Weights of a small GPT-style language model, trained from scratch on English Wikipedia.
Size: 14 layers, width 160, 2 heads of 64 (1 for keys and values), MLP 640 SwiGLU, vocabulary 2048.
Architecture: rotary positions, no biases in attention or MLP, untied embeddings, normalized queries and keys.
Training: 155M tokens, 9461 steps.
Each number is 128 + 32 x the weight over the matrix's rms, rounded and kept within 0 to 255. Layers, rows and columns count from 0. Numbers have three digits each.

# layer 6 MLP up, 640x160, rms 0.0934, rows 361-390, columns 0-159
151137131149108123120136138127134093122132103086129150104090123160093177070138129169083128134124155213070056169112097106149126120182134128104063143096161125135152180111101174114113103149116091137139137132062151143140143193131147149064057152210167140146113112092147158210110121115079085121152125113119105138155119188155086155155127105156141073082069079174151051150170146098139144135118152078145174126114116126064086083181116130118206091161114123110131106141174147184139129190076129
056120135122100087103173145109098159120065171127146148149140107117131143121158108073149100134171107124177116128081093109128102151112154195150147144108129133145165112077179110119103176101112151160115155128118150144145158127145089112100162109130158114138151086120096139109188121134126071104165075081121176104082149154120140107103068131139172174153122128147162127152154154084108078110178043168075142106165154105176129132175116088168147174180107048086126127074142130177139104163152085
099210112071124168163066148174130193115129126174154112200126082086089159120117101111128100136050108142110085093147078105160133109151049121107133046154137182108154165128124132174171099130070131169116125129130130178104157127162165081131165158105194111147152129158154124173135055066139107106123106125139098152100104106099094116185132124124172156117063119094097123138091144150127162138094147125189132123121109142181069164129106106150157130116116156165137090125067058149114160140188175
105131142050117155117158124131142106128092166162113165117189155072180120168097154129171172113124103139137101143090130104103100106169123186101129124151154061091099095146115178094103120201100121124083109148166151141127082098132108100156134119113087154144110164068094098106071091127126101156102171174192137138124197086119231155127088140144163177128084156167144180130152144128092119101141141122148120089126126070125084124130140112111154143102142139081172127142138114085135147153127123
062066146121164121165136207128136119161112111122095116114128163120115161138159096156132127107170114170083142115176134156138168129102143117126102088140208088107126139180150165077096147127127135107125091081118177151079149126114099119212133096176178128152089127159153090150167089134141110134081115142106160086120078092129198152127112179139109133143170083155046090164135106119109130191101168087103121101160095088088139086105085115064120080148121126138121120178117126145154169144130107
168137169081137101085137184141111149097126136168111139118080155130115114181138124120103089139114150137202171100150141102098154173154127117164167110183107133170111105080170095142117106131151176080162090117165094186176115101091103116111095132153141125100052083115165068115142168157101076098139113161087076144124124101200175134095188171092163095171154092077085149072087112129057188190111124085149108034182132203161193089143139105135090112101083124085159187163118128165099135143136089
105147078081100088108108151072130146101149139180156135165152079112100072138098171113157146150133096159154123146135133187141149162107102131125136147148163210083129008098087143108093102101171193124154155156159150208092103160089092144195080145126144096145145134136136131078095140167150140132136165108119119156185115067132112134098108178072159142120127176130145123153119124141127130106111123094099081146122172137129158084106205121145134123168081108098143127129064086121055159142083145
149118183070109077138128083153095153132121147126121156178177093092104087109150163092138139123070112140149126114144113122140119134113107146089134173136104114108144120144139097127090152158147194105123106111171126092102105151097081111141150112196141134157165107174130181124145093106130139141158113116133122096099107126126125124131099114157088104135138138168138082096109130094135154031110164112177136166093112101156126127117071171119125117110080105159153196127141148128132144111155129
143218123071084174114095143098145139154081133087155176136087064149138100088118098181050169119095122136116119152121132149135145137143096147156148120107137129165100108143099170062122084143163124084181144154140121071102089116130109074156055138128142143167119099137172136148087155169152119072149148121181148126139084149103153171111077142123161121155108110144084115158069171089133170145139106121101130168125167084103146179078191110123108122157092122127091112107059115103102146092086148
136140164119077044137140089088110099123121073129100137150094122128154057125130122140132089146157093126140153138157133161153153135127092166136122122119118121179153122190085147131138119138116156128151174132132067097101117132093143159088126170127157140181137133113125183084154130135106153132146119041133168147127128198134140131079107123104124098053181109105088113093184120100117159162137100117103163175116125130137155119130144132200060106164170159145100153102078106101160157116099144
097069063127117127120119138075107114162080142182091064166121125119132177113100068204101113105161139132160110068137133090087147153143122082155134129173150102105065066086186128159131143078200167096145092131159145135053195103110144105124058113114132126159106189151097095141137133109168188092094177130122111115135114139107110088131097136125123100155137148144157133156130117132131073137122111162094098174127150129094121147057161145138104122146120083118150131180150158174099104123083157
141145128110160127160124160058147175152099129216132148084137173158138128170088159100108135157121066079178201103172047065142136103157117182096082132134110160091123093124111147128101193120164127077126143084208132139155151113196135108105126122090125144082085172132127090071121159119124132115148103126118109092157110132165196145132131120115095130144159189118061069133093155133125143124153137184124105168177144109092165123091151139178141072109161159135117128115134078097078080141147125
128175099110142146136129182106134207158193096152111171144106152153131146107160095119079142142098128117072117146116187109082141175110041118111097056189182152175180131135094124163127127100152165127167091147164091098114095072070106149139111146129156135117084116140175147087149132123097110172138150162156130097194050184103157144068124131153165150156119142098192103145054147157125151132102144182063144157062098075157096083152133159116089111126105133129130183097140110120074121172148191
090160122119108141149092171107114178057145144161139132135119152152074151129114123124123175075116100137128165136167159115123126146139151087123121085150137071135150126052098171134163097145119083112120154118163104110202083119180076121150186178131117111159122112089106163079154095116128131125106097128193143177079111096111077117124135120116120156103130129077103129172100097141063150146130119102140171041132086140136212069170054137163121066133164136106111177165174095110127144182131112
176108081129147107112083120158103158153128103098108119151094155136102128131042136131109114095123140056102104161127140144154095163062132119116165137149056124162123107175136110105112084165126115118136104140121122153120106144149117116168160146073142170101182123113102177144125135128162151136130135124120157135145114155108082152136194078144104145202169101091144155110138117121128056131122093105126145095120173097165091082129145083123193083121195180126176124117170083151112142157085156
144115118156151066135100147080120127115130157115097128177119103155134121119091168104150155156159143113146092100114108126081123095146127140165058138086166118122102144138085077141137146099161178133109116130132129159162074149135156123123135130137085097175187121140122140157183113182114172112146121159068083130144127099134125135193166191121107086187171138132101076180129115134147137117124090138100126106138140137112140135055088115092143103159155122118105113142182132066129135078155109
086133180103159158074172129132082092183096145144123079176105173131148094123116129125126108151118158130087100150106125198174122110149108092150106157148108180128085159173141210148107101123187167129145147104157195124140157146067079119143090097117134078110073119132151156194137157113118142112144183084189139134096184172120076128131111150143117082159156085163142142092140085110079034186121155125121136096121088081112134113161146087108218160161172100165125116139108122132079136152128136
096072106099193111111120121150161081127203084121119106138159121131091114115149076099088089139110164197117146195157121142082136134165144120089123146118130119176144142099066131127136157037098117163130109116097128114063175143147178152131196180099137104111131131145204104115171094173185127098138111083119146146118155124133119124130140152132106144157160135085162106155135082125138100116091124104137140129104081173077140086073133162127120148131093069175139136140097144157146132120112130
113150116074168170123191137077134143223102099189112105103116155142124112137067132123122099163143129098167171102145127111137108163131103190132113153093112104129104075168145133119150168173145187159143119104119152105168088154132059158145178099121096097114168125144110067125128050158137124127132102116137134169165092117104083093161099106146169091102074158088145159137139127211101085153133139100130100136091122087087102152148194111132134141122120134117143121146128119173094200157094133
165169097163108128164161145167097161112073131137175156152052100113127091128190115145104193156126137172139091194191065129092104146174163163199155082152149131184150110155183084151127109167127093132124142138161136120140100120134093123171088116136123086121108178137112164088154139066162166132153107088085099138123133103190117117143141096067142124134121125132208125151143124087100093060103132087128128159176101088143061123132090186097139129112113119099132097056187133052087121098130106
165149112157055166133154116126129158135155126121162094110122128152139171137134122139114142120096150167091101180131134216140154131124105118135092138113048101127129134081130050172169146190181132129137103140086151104191149148060117149064132197070085146105180163128090145126150177151119118094104155121129190156129113167099131081155130107122137133069090132117107178157108091164138054083105154092114112125070139126109066126109104098157117125067113154119119130114055136124126101141137053
144097117182154091210156171094149136107154105090167115149153156108097163106236161112105170175067078099164127124082161151080100076127151117194142044161159080153124097155085159145111161131148133165064107126137146150080052126142138127167184132143181105140146103168117120167145123152147112149115104086124168106179113113149126090107165103148146089121147146145127158134102142168143117086127127078071090141088111141087100104139139138149107145136128097079129142143097127164135065104117142
151165093119190191181160079099151141096149077143078094109151092216105124164123148090057083160144137172119113094124083150135112152139144143164126157142142180071089131158120096119169128158154119120153102146140134118100173080099162134166152168108117164093105119163113108086085159110058148125172096124130168095104089138118188121139064158157168151078139115139115139186117070108147158050162136149106134113131128115126123082097123152113132124119089079063153136118140175122087186128117084
119174132093059097184135122086077164149115159117168134127143206133104174135157144104149083146075124127123192129169106143219140155181200131110098098161073129160063173116180159163113112117100124126160136146102085101088074088115101163147127100165103147115130083134149128120127122133114130151147160105140116089032079160168099101120162092081086137112186108112210135128117120128104133062160142111140074130060155127168149106083113132111107168055133109116125116138131119126160149125167160
128104152111166136088153086161133074106132076139173119161151130177084127124214148152116072121146184161084117142130137132122133139114181024121147089133108118155150130100177123090123088052118222145112122142057167112180199083129149126127122140097119053081077096127145163129142076110096150125135128152150188134130093212117150128104136173125114135146179147152144197146111170141130099147134094159096128097069157112083178106165094081124168141123153145166115140122134107074139142065069147
178135143150072137152102146162140120145140191086167116174095159078159114130126116158107103131098076144140105096124115170088106155143209118118110120201196138106150156103099120173163172091078188132129148130145131168110118122157140131131106129155085119169147080083128097169105128086143092119125121182084135154119107064134126151150096120119186092118192129117204129157079126167098100132146151112116135130095186106148120167101081122138116129131138163090151104118110102121102142091103080
167190098115169104059091156199112233145153118167127163082143094174188152119176112156141137129117147142107134107152139176081155027135153163130169156150096152114124140145121138157129080082102208073079110118144150143157139170112119127145131102127115115138180123105045164155124155097133183142110142117140092169108135106127104076132075118101138120148119153143124134127095068134136134115110185111150162115148129129156164137160127056131160209080162158116130119103077109112118074101108088
145146135157116135110162124099145153120125162092123135154133099103156131125177163172118085101134138140124114167135121182099077161071112126181113152139102146170160129158126105125139077138090167144095148132093102085141088170149070130146091151131168162131099122127066136137164215138074077137109113166078141126193157085121117157100112125145115130164131118154074138106153103158172146147120153150073117137135173153094102174107017149086151127094057094129107124132105130106136124173089139
133193133219186129139108166147135084112151139133094149139154081140169125156111102112210150217131122117192146094093110139121106061059082110150065158102124120113089115125141095134190160139109167165088111127120140205123078123108098103112137139100099112147154035151090113084196195162142154096159152141117080122153083122116129169163121161114112146112150206096090135105079149086081101128132128100129098082066141122142123141137119158150148117154139139124143103122108104200065127117120101
148100154089086140136106168078170132113172148141100131192133110162089166142102128181069148160069102155108136151125181134174104141082197177133122087155148121070101126122130146184163154128119153147095097139141146110081151087077085045060133165187186133119153093170179190099148157108182135105093160095112141152139162094151147158151094098126117184162109154126133127181086120077118125087082107142146065101115191128130134096139110082148117159083165113104184126131095136171075125145124087
# layer 6 MLP down (transposed), 640x160, rms 0.0894, rows 361-389, columns 0-159
120175111109117144144076159122129152160065174081140158174119124115126124137143123113091125097090173149126111069181204135133118107149137064068142137131123186156120089112144106176148063116164150129151144183152149133076158080126174121160170120060118094123101158084145153112173149056072086121164118117173112148117046098156111175152148180100107083160149078145155117129049141141107083091135075131123128120102161106117169138105173134147168138175113124186144109103120126155144178135137098
100126091104174168161109099125129116114152111119100100141088142148126137121177116085101094136143050160160096190123070091105141174155109141136114146089115155097131166097162184097139105117110158127148155124200113096171131102137140060182152124131112055155103152104038162128120120136089158153198161201107174142125102117111079105084134115111150110122187105137103132177120138123103115133153140118147131164102105125107152077127196116165084086134152115082148151119119109114160086152176138
106095110159128119099101171162079109181123096122121116127164127157105174084088150133089120124099127115206198167145136129144110135152151116081162139137112156175133116095098153128133130177139155117097163186072154138159060069078133175123125141131146158129140168158041109100099147189144086138228142152126067125106112165124080130135141118133110119162140152122096149119163147117116094140131085146079113101110108103107188084164166146119140065170087195097087107132152125077103165046155111
136158106104183122156110176115114124165144154132139169108099118137107164093115185139079135099149068118070078131160138113086086134105116132104171117154153142100183135121124113108131137137100090108139168218107067149096129123088132136135115145128097067178093117152145139149147151137099169123160151102182133079115162099140078107141066120164134155165151108138144118074080119152117166156142116187152146152133168174152155173173091132145103113136111097088060153133104117054102113121176077
195102146119125103130115115149134109133118108155158182082089148189122089153097103118100159117107133140122110119155136157139060164155097082087136148124137156035073135134150145161119166122123125130111127058075160151072121111133119155124081138171107194141110143158093138123153124155095127146162147220112108125138080119171135127100138114129076078112104132159103077179135129122151121085091161128150120188207146165166098124114132133157128175101172148053136084113094156120125175135107083
042056185144144105143143098140126147140084130095160102102124101151152161104128118143105115123128139129110096113093158121128090182166070088104250121228148100134108145169139088153138158148077134149164085129136122074169160113181154126116119148133144110191136126133134100136133047069079098118125123130162177101123130136073079178116072115104121133149152176059131117133135129111143137072157197098116131154140176135128170149124190102113102109117168208232155117057101086147145188122094147
118151138145191127100149092164127146107159146085110119164114093151100164095183084144141145138136113140143112098086141158153145166128173067202085162189121132116066138148121172176181105117052123106136069124093135092124168147090146133094156184093227141137104140109129104168138113127083171152155110118154156160112126085061100096205112114130099182111141113131095101147123096137081113109154181096131156122132119107138148118150102134133122114144170120138118101065152130111052127169112078
120149113121135098116082080151101130120150100190077116137145168125136164109157103131104134117131114143121107154162165107109121157119092152096153095076120094165101143128149133061162160143132109161146141175195096128124108134157090134152148155128147161183125166149136162082139112109142089099108121140098110132145173150073169120083169118137095083149154098134119131179113116112093093113149148147107065158161069116104142106160143147110128159084103137174140111119142144149083194162087075
134157135073131115101141101112122173210119148177183144136081178130165151096110158137107159146152200089073137096133173168093069160147090109126091174106119171094152201145129068102165115110156124125146147128111080105169107134137113080154182108133129130090128088103163164128100073105158147099177135086125115140128089150116093100133101169116142120083162134104120166123087170168151138140140169088085129136120102155108147146153217108115105132121066114050106150158105111146182099135114052
139155126143097106126124113122171200070112097157144162146130130180072136073134123177171100160095085137152163187159122085096091132168115111139127125134134125187129100156144131115151117089093109100094114053148117092157101109140070171114139119140102103215144139119128110102106160120225079153084125108174116164112149148142187111103145085120126162124103132097078165136108122088098136103177109130115100150089110157137126155146125123145136156157151119077126125086124092142155129108108190
117117122111097158111133129048095147186128158127103114191167150127111134133141149150094125083117191125168165108117194062082113125123118102104111158154127110135164106137138109140118121169122138144171083034100143114108129106148136088195124134147122064124185152144133082155153132101132165131088121122131179148092139164102184175109105134090142108169119162143149130107180143088178103158133148093109110188111091136149131123107131112138151089126156108108126088084093107163154164086112134
154136247134110101141133129082138176131169154113136097165139117151118131120077145203115159127116118141113097102108120148101132111129152123187119165127113075147165136138126117097142171149053084096071108040107124096095113142119110170127140088122153139129129083143136085046128144139145168054090119127121096088169133135192139185122195133162146133120073152114156079130107190056147163142143169105141173118137102115108130133123108159127119075130150116097159184129127135120143134144104179
164147127127104085131132061132119184066164156165092132100153140072115040073161138142158140106154000143150080105107111170153122072119119122103095086164159124127112128134149154132097147131096132116152129235117132119124169146085103154121101131162133165156080120134161101169125165120138090127159123154158168157137125139045116090154096138151098095123131142121146129123189112132123121091169139126162122125170180138152120147185099133085106071138148123255146103114074149082100109162131116
154109138145089132111112111050152113165044149127150122136140110141156078057189065094137127143149155157149124152134112131164135116089121153067132183138180097103106117135144121135102129128132168159140046136116069102061148144099118170170106141120146157095045110135138131167121121080156163137189116106077141113195146120161089176123140128146180135094094095166155102136115180088144159146121120123067095197125133121142137167110132124113127143136111150255181085130129129078119160106090141
061150106151148070165147180164120175108132109105118126143144113094139089130094150190125108080145130084098117100145146175133133087126131154105129163147073135132112132199153137113148088129146112144140122060127109123074158117133126090092172064147099055151134097135069147145141160166135124137113088138107163146144135152138138190140149117154159059150147122107138155110142108103125119113150104117143094100145163196167139109143090101147201074083154111190123109158149144147088117105113126
164157130100135143146133186140122132053123135138105086113117142117151169028145086149086118126099163117140123157131070132167101123115146084132114149089095175106081187127151136137107127140109085082073129168094167155095136209076138101124152142114076180092134111149105138117153108118197132111097137131123132110172136100120142134160101189131182093151120084115140116082100092158153113143158138152144130109096197113134153078134120128143149111152142155194091134114128106160209144132118107
117137127104136118105128134162134196097185072124173121149158186074161132112142114047141157120106068102112115160097107127140164108103155138122186165141164131095140134143105128091166184100080200138096156189090103135170119104070110085153154131181154194119116176116118069096135105165137147131141108193051188131088111125154132138072165133109102142134104109152121143158076061128105156133107155134128125172102149105092130107167162125122097157106148059225168154125145086057089071134142157
143098122108161154113105152134165120055154124159077162176152139114132006206066153146104157137095198170119112097110126121147138133095141167147110075152108093163124101110156108135141090160158143154123104098159158152123041100105108161106121082142138106080157105090132116141137120200160122101109132147135086133150149173169184133071129108166104118160125166110117093147146133123103060117117074158169091114128104129107106186152117143148161134108103133079112125121162128188133139106185098
185136096128076134161091129124109152131205096083137125096147085183129115149135127083085176091142108105121127131099091091092122077079107138165067143160127107140075120175104092146110129132153115110063153059082130089136134131134082119103101139139113138168124165105138147125130118100132186129187158124138165105099142161110116152145097148224045160152124132169158114128081148164150125123146186155166127176111074165136126168186089138137127106088177152071085161150137135128124121165144120
105131097105107121121147118110108084097100155154154121093112124153152128187111119172136139108111230171122124118118128112090033129158139173129131072160181154145110130140149135111137159144114160142123154000146151156088191144137105124138090115097132094144144124118115178100173155059134203147126145082122064128137112087169108141094140151157143160165121152108143134115140083127098083115112107113139138131139136083151082135150127162108160136143120124123148105041185176108149144090121095
092146123129177137104159152085124077134085132099153117086154090147083110137121144098109161124128104113088139174170193094147149220103166174133188153137138090095113107182102116121119119081122103124130149126172155131141104044184077108151131080184122097140170142085152173084123136142114126120139158127214123112032105100099110128069139081158171148104133116124156115170155121109157147098187088116126201156116134145146102106139171097115131110153149161000123102109112163125102126152139126
146134134116118135112165091163138151225101116146094099086150098153125107102126116139121155119141255097149128135142119148095119095149088164129116199112105153112111119175159099145063098142114085130158120255127123144162144145146150136152112134121107167095124103134102134136120163150132112141143101102063096131124117085156156095119080135147111135109146108114132133109088140102116101148124112127136174131123079126114174165089126117129154125147175096139124087125134133057126171167128158
178140084124116143119117101129112114182094069133116143133156117103094169133138187093162069112115057102158126162170125127056101095120126092075136136124146115178153137142125209132125090142125118131135128228120103130119187092139073095138100166110074132089126171086158094146141181171172115091069192104143176103103127146138150134105106085137118147129118143189115098116121174155128088135104162114120132150165119126137150096168123119178138153148117227168102142106093157089125157116116075
104112148145115181118082153135168103081146092105103135118149146130146166082140158108092108165112149140117141113093148106158149177162144185076101097069128146133156173152255142115140150112127100154121138120161098093100113109174129117134098088132135076200128133127089131083089091091158084104106177127195163085126103117149118123172113109117126216174127103111191106160096129165188123107100141136108173052191134159089066104109103111089138134104103158151101143180074129133123123147142146
155130199147136134127107114106140110114167124095149121164174134194127137128158124139134102108128102109135120191093123129116138107100126084122106130112162131106110136109172125110141127170104160164095105015064146145113106111141153105180102141136092156179164053078131152118163146142132168115108082092205233100127126123192157155081144096113127162129108131158120116132132157073188120107109175123137114104124101101094126124156067167076165120083153113174080139127118142048085140177204085
142136119214108158126168125136154115084111132157122125109123110110095159135129100128149082102123000112099216161159146192107079127135125125119125168134131101142132165094137111107171164107126104112170104137129163142173156177072109131093140085144072086184107092055147098130137211159148157148163133113100158145145121097094093092143132158148101135135123157150120135091135119060117106164134109119161183120142118148152092123156092116095109075133137101151138121109129116100139126088167125
118133114144164127080128087180133130110165132115125110130140088125136112189147138108101188136143202129159085148109138133149153121149160162103111139146128118057094120152085137152109084103156095154184094246128109138113132161115144208160098107118052148072093101181149139128187137149081137144090170120102117111113092147152092165104120041179129129060137074140190198130116123113136125150107058069187128132170152112117143101116115115153147151122150148091140119093100143107156087166134093
106112118124108125168143100158097148129139167119142150125124130128132111143147095121151096148112171112128191134138107144109188110142143092122093101072156110136121186181110115092107124116121109096056165251161112099135211169152103122187162161108181133133135103120146115180182130110108075142103112103144117093133132125117164125157098146089070101129129135146092179139131154104140130175144135115117119095121139200142136154103088130152079137119100152082141131074183086109113111114153059
173100139161097164132141089104173113123166093163176104137165078092096158127127147126178159160143101128169148128068103125101109107142063167171098124139086102058139121121155079156069108137145121113141159153090094085155118138088085190108130115132133070205090129122123092145111096192153212122107156113141142068106163121121150141135147214126145183127134131143092156167172190138059154119180180083097185127167155146167131100108081074074115165086114110084089099046169135141108105157139099
# layer 6 MLP gate, 640x160, rms 0.0958, rows 362-390, columns 0-159
162133109107097083108109097080137171107126148096172117115152065165105146161106143147147162103183137114177086139105098085138134131099143108108125120089123127114168118072165056101114158137110165114099085134192099095092132164125089112198092130103133128139178150121084125102180127138070176165179096119100156136148119197124123116130123142124133135136161107160112189179109111183110114145141112058068113145137084109149134113093111140159144088070174118143105114099183094140198058130191074
114117142171156129102164174149174131128094134118104118132107148150156101150128171101130092065128120159069131144115097146137102078082181106090119083139142174149090158099151164095142156139088127124161141114146137210089125133186160082067140129154089082111137179089148116088128121103105108110145162154159097106077131183127224136139123120149134173098166142148119149167080121079158161120177124168108115140193103092115124109089139031178138073119152148130121111069127078077176113180139112
114164139117106144102139108138142143093108127112157083084109101067138118196107158176185084159117132147130101121128034162116140111118159166132128147108126085119116074161173110092125152160119144141080148091146182117129156111140065113152160096193108152167158155094085144142119081157114110188088060181140108117142153084114183141140108169129167080134114129105105174117133166136096100143159131098156195104126073101188113147126147094156209157127116143101154096109186099131173157103103105
145168134132158118122165094189103119167147132135063050118124151168122067130143122181105120153103118141119112146111176141140139143135093139113159117154123151202087190144120159087112069060139140119090137132130083093117148137078137147100082105152172143140171114144140157106117172132126210109083139088132096121056151147140171118144031105148160074155146078087160151100165079106142159134120157152153171160101133137094170142162118103188110067139135165164120106107123095130162093100090192
163132150203149080113121154074128098076196117179175151137105150114176124057110127126176166108043114194092131162126115123150157110101162155108135126155083192180131127115151197170146136137109124092104122119110155122076125169093128096079205104123103154122150132105136164128126110163184192150116109107126171121131101171139106110132136185139109109137167096134222123104137133135074124137088126111193132166098100094131106139157120082166079140064106109163093059097184156134222097061123130
149119141087104077149056152127182118163161136163101128143110184112079129136106098174153169132097097133110132156154157149137125142136128203095168129139137113080165084157120134143168132120094116130063112126167154156061094089118140180077133125106060120136088125110118104112097105095160200188152226130168094156128061126168120108096100149165169128147121125082191136142138053199113123143146145182111116130102106116119081108077169129123130145112140120129164160116162113176121146090139175
101176130055106127105062121104127101111121096071115132112140113130142108112162153099153149104146109141135108189146143130159128179130125142176098079138176091130127133122141113127118126086131149125137107117116112181122108128169146082112143166126127110125151135154115091108110122105137127111103155115129133159087114188082084133158119091138148098174131185100098124056138139120142112173147105178135128085136114176136146151136128084111105156133169112118184118101129127096185078171127096
131106204160049071095059099163146106119095159161090154131132119155172113125149140122144117149126116019135106150092057145146136119109178141128099122075188142116129186138076114141114109133167144177104139116111129151213141175087100136114120193121155137158158135090056150138124137133124135116117159087127085126083124144087111129140151156102144116170134191167096150106105229061154117165141075109102141121128106137105114152162109165187102130127081112121150114143155108123092093104150127
129117067136169157070147162094133161183137155156131115087073124164087141173130104150130112162098143132139144160125106085154071158143134127112102146151099111107156135070127121150146091114119130114158073139106142171172085104167082197144174138129105117143116089148088133152150118166149126100142167107140094159139161108116158093116104110160116139166141136120097155165078125140170103193172113069070127062105128160108095156158128150082177105080106095128111139101176129192141153114109166
149140162161108168132133136173170156092141108129164159165120133121143206148167155072148121123066081171109101108062122161171118100151133120133139154106122157148157121136158123081119099120135112141133154138152139085128088110136110145113145080109127128115101172069123150099136122070117077165077113105169171116025107088137126163079136096157125109107074114107147081120168095142172199136116149152097117141173089148154154100128093123157184152155117118080133138137120175152182162060170165
142178089099098098099106148203128122127120118114108106098139086183136172129141129152139150128134093111143102188104116215105092168164160124154148085076191061131120183114089100101107121152115138116164147127121096125160124136075100136105168131163101149138083121074090168084151138114148095115099101121107102091053126102105160145101093150140162146116153129122125148104156143107131128079144108160134163106163155080184209146124128162169204163172068131091181136145136159137155107126103172
108122084120119135123044136119154150126122127111135106161156159154129101134093067149096194168143127112130081162208153151113186170107178137160172120136111124156135141119100135167150108092120098124145053131185021100099160131122142093097100136089091125130145114144161106096153110140082166135131134113100114119197156073179118187080167159176121130140145071102158133158053162130173128159083110112148112132076164138126095116123102162109054128095159129098152106122152041100152206115101145
158051132122067034120121131092142107143131160131110173118100174123077142118097197112109142196087133121127128152087032161106133140149143125130121106196099147076166112170138091169160092099124173129141127140118128096119153119095116108139100144155166154185060113147170127116157128173144125145138080138122113086099116141160142042154125150182080098109105103137220216091108134070103129069115135113154141120105122156078095158131123074079127085147116093158117116133142105102163107127129112
106117163098167132123125131072109134114088194113112107131087127168156121121171153026087153137109147124129156149123144145110125127099165078088120157089109074136150126122106110103129135159129119067097103128135121115102123198163114166155137066178176142116108108212128154139117206148120107165122105082110175111144148159129156128098151141105125116072168152144109091157129040172137131125081143132159102218137121142038128131101092142123118171149133123126093101099175092131115145158154105
172150143151071133102119101147111090105147156137076120102103093122093102166156058151125110089084089088167140097127102181155092163142169145105133098115088149131174180102106088131159136147119135128142114116141117105112207113112155166146089183148092146131140136096171108137161137119145137104054088119134098151151120144196108125141188122111140190135155095122113127175146169142100081152146169146129099122122164128164082124123098155124162175103105126117114106173149111133146109139120154
091071106127120097101140156093140134142171174086121166086102108176086098145121116119120084150138108130191082131124124089154141169114051056155178093113126094107119186190139174164098137093146090163157102140149128100132128121112172093093155094157122126128086160069173182107101206079123105137129170120150120124145125088083103163120131158180134104113156087131175114118131134116122122180129145130100154171115117107152148185126101104127104134163115176142103121226135086069181128121090096
129135136127124098075111106176130149152132124103143152125167109120181137095142118155129083211141175149135191115112102183181124111077086099162113096110157117158147159099203131144081130075155192138150124118186097129159087131146106101169092127140160157110149085092119076086100126150088132139123075149145103203078146116122177129110157098100173101104135068135134179167091142127109039130127079102147102134119103162130093155123143105147141161127199117122096079140161108121165116124081124
047121115047092125180123174149106131109177132156158129139076128101075184139123138094146124125093112092153147117162199120097111089163107125113120092157174163141119174136130100101101153146152112140082128106079112128160103157082198085122144124115138161132097154091129204153104062134145109097114175152168091150112144153182110060122108169088146145167105085143125144167122118137122156084111122105135149134127061105104127124123109060154156156135130149135164154150124125165196122119123175
113106080098176155155154133063139100163110182095090167163174145117102123058140116081169090089113106104132161094107093096142136132091063125102057177087073167101089152111103154154124110141120148159145093136140116163107207130148163154176103152116128122134155122124124124106093125137120173135100145174164104155162081151156183096146115181171129086110139118184113105078139085169158156173095122118155129012088144178160166164139090098155108141116099080118098097195092117167114146175137155
110094151075091153156063142108093083093140135198136156159182088126134175177145098112087083156124121127119145103109151166074099176148122086132104053107192138111173134074108117166128151127113128138131083130113117111122123137091185078116166128142113120133113096164099103163081154147175123106023155110044155154141140178116113104157129150153135189187147139098142166133165151153105101164163146154099088051099177145128131089140140126092181160101111092157150147121118119170101148115154133
105112125113113140114078107149111121007159092141165145155146214047124086136107071156097038103161058179130109167123121102179133179110121100100174082186169106155169149155114179101128186134117187140078129132169097159097124142186095131134139153180120078121101185134191126118138104123159176119122148186157161136144153150100109155129163101090165142215096168137198106133155146121117146079160119187097118142168196057107103124115111064099080110133119197108161153168077115173061117127144159
158127075178106085137160120122212144157146137141019135151132124127161101148139094162072141177136153135141100082115115144117164105192173096137133103127148158137125129120096145088186094076155102091188165136109151163099197051143139149162142071161134097096156158128171130133167167110098150133134126049082099155134128153113178184087130158126095116130195085137130132130121112098096084111130137149160130099080101190110134162133097126149132180131134094102121097099089146156139181123149110
121059160147127176139155162129208120149129129138131163155094152065076126159121125140129075132152123124087130124089077152079138097105068128143148109168123198137173108167126188095096136133102088095156085107113119133139201199117110139101176126096140124142148150059126160138199146166152145084115147149130170169119103156145123083123195109117104181048115061164096112092156091099141188051120102087099111128162145140087067148193147101107145178139163195171162097159101142111196129095154122
174116135225141093103095175118126121152125111108110173072079134113186117158125068087190100133110162129058172107105125118127127151077130171112070107118143205122178149122138092172126142109136085097111104111163082160171143160126142171127074164055160081120166159074155061113122175183187092173119153103121166126125097129101169134165146088142147134173096135134187104121143115142140174156122128085057148125174086148136082139031078156119113119109145115137078110133132136146205135147131102
173121144101142123109103104112122133131114110103126191136128140165151106106121105090150126142124138174137087117147095132147106143108115100147127117173129182105149153188110171188129105173169138144189115086120117197121020090185157091153131184126154098098163190148138119122130107091154102161092122142177102123134116131158119131083165082082131129128119102119155168145117159137127149163118133148098107126151142136096159126085167179139156118126124128134091155122131085122134109140070129
110095147071102185105131133130163151144112093125130126145113100128108104089111096184105126125141112105152184113145136098058139084130197085108137097156142056098123090094130116085150147145046139136119110142107103043138149111154111122107140137108109102101137187122153143119152191144188117148075184169150099184186156116111091173109165136208110183057189166162103075175129091155127119054075175154145146108090108089117052180149063182122127067110121176161167087144118142139163174121135125
114203149096145136083080096182138141128133155086154087077083120132096100151196130165058113197126167135116168151106140152195148122102146116200106127153121149126163106178182181117097093121161166082115132076121120112163098083133131099123133162132135113131132129116115181131123099167085133171104135155136087125146095179103137140101153108125081124135082108079146189150143170135167074127099122110149158110143086103078134155122155135152139176140139104093134136108150088150131103143088125
122113123122123148154119189146114110109171162141186116094130154092104136115109138123144111124010109096163134171086103136135118132125113112108155191170144152109118132122123096165182076156169129101156095138117133136110220046060072076196100111099132118120118156177098157102157148109147140095120139089078185122172125157170144110089100102158122144131190130118102058065153057160127110141157138149047098140115131144161055100102175150078101166219149124088149146201119129169120131121158210
166191160165142159196148158101104104122168111102129171122107099126134111096122154121062137077107114135067138179139121102210140169116100148117161135170093105152126085150130149112164159149182169129139111160131099072171161151062128136141103131122134119115126126060110124080142139066168113123173074149164190114201079153108106064081128129105078135130141115106101133114071144150155134159172103132150146120134136115132177105124135119122069102112111125123114151134181145191080104110060158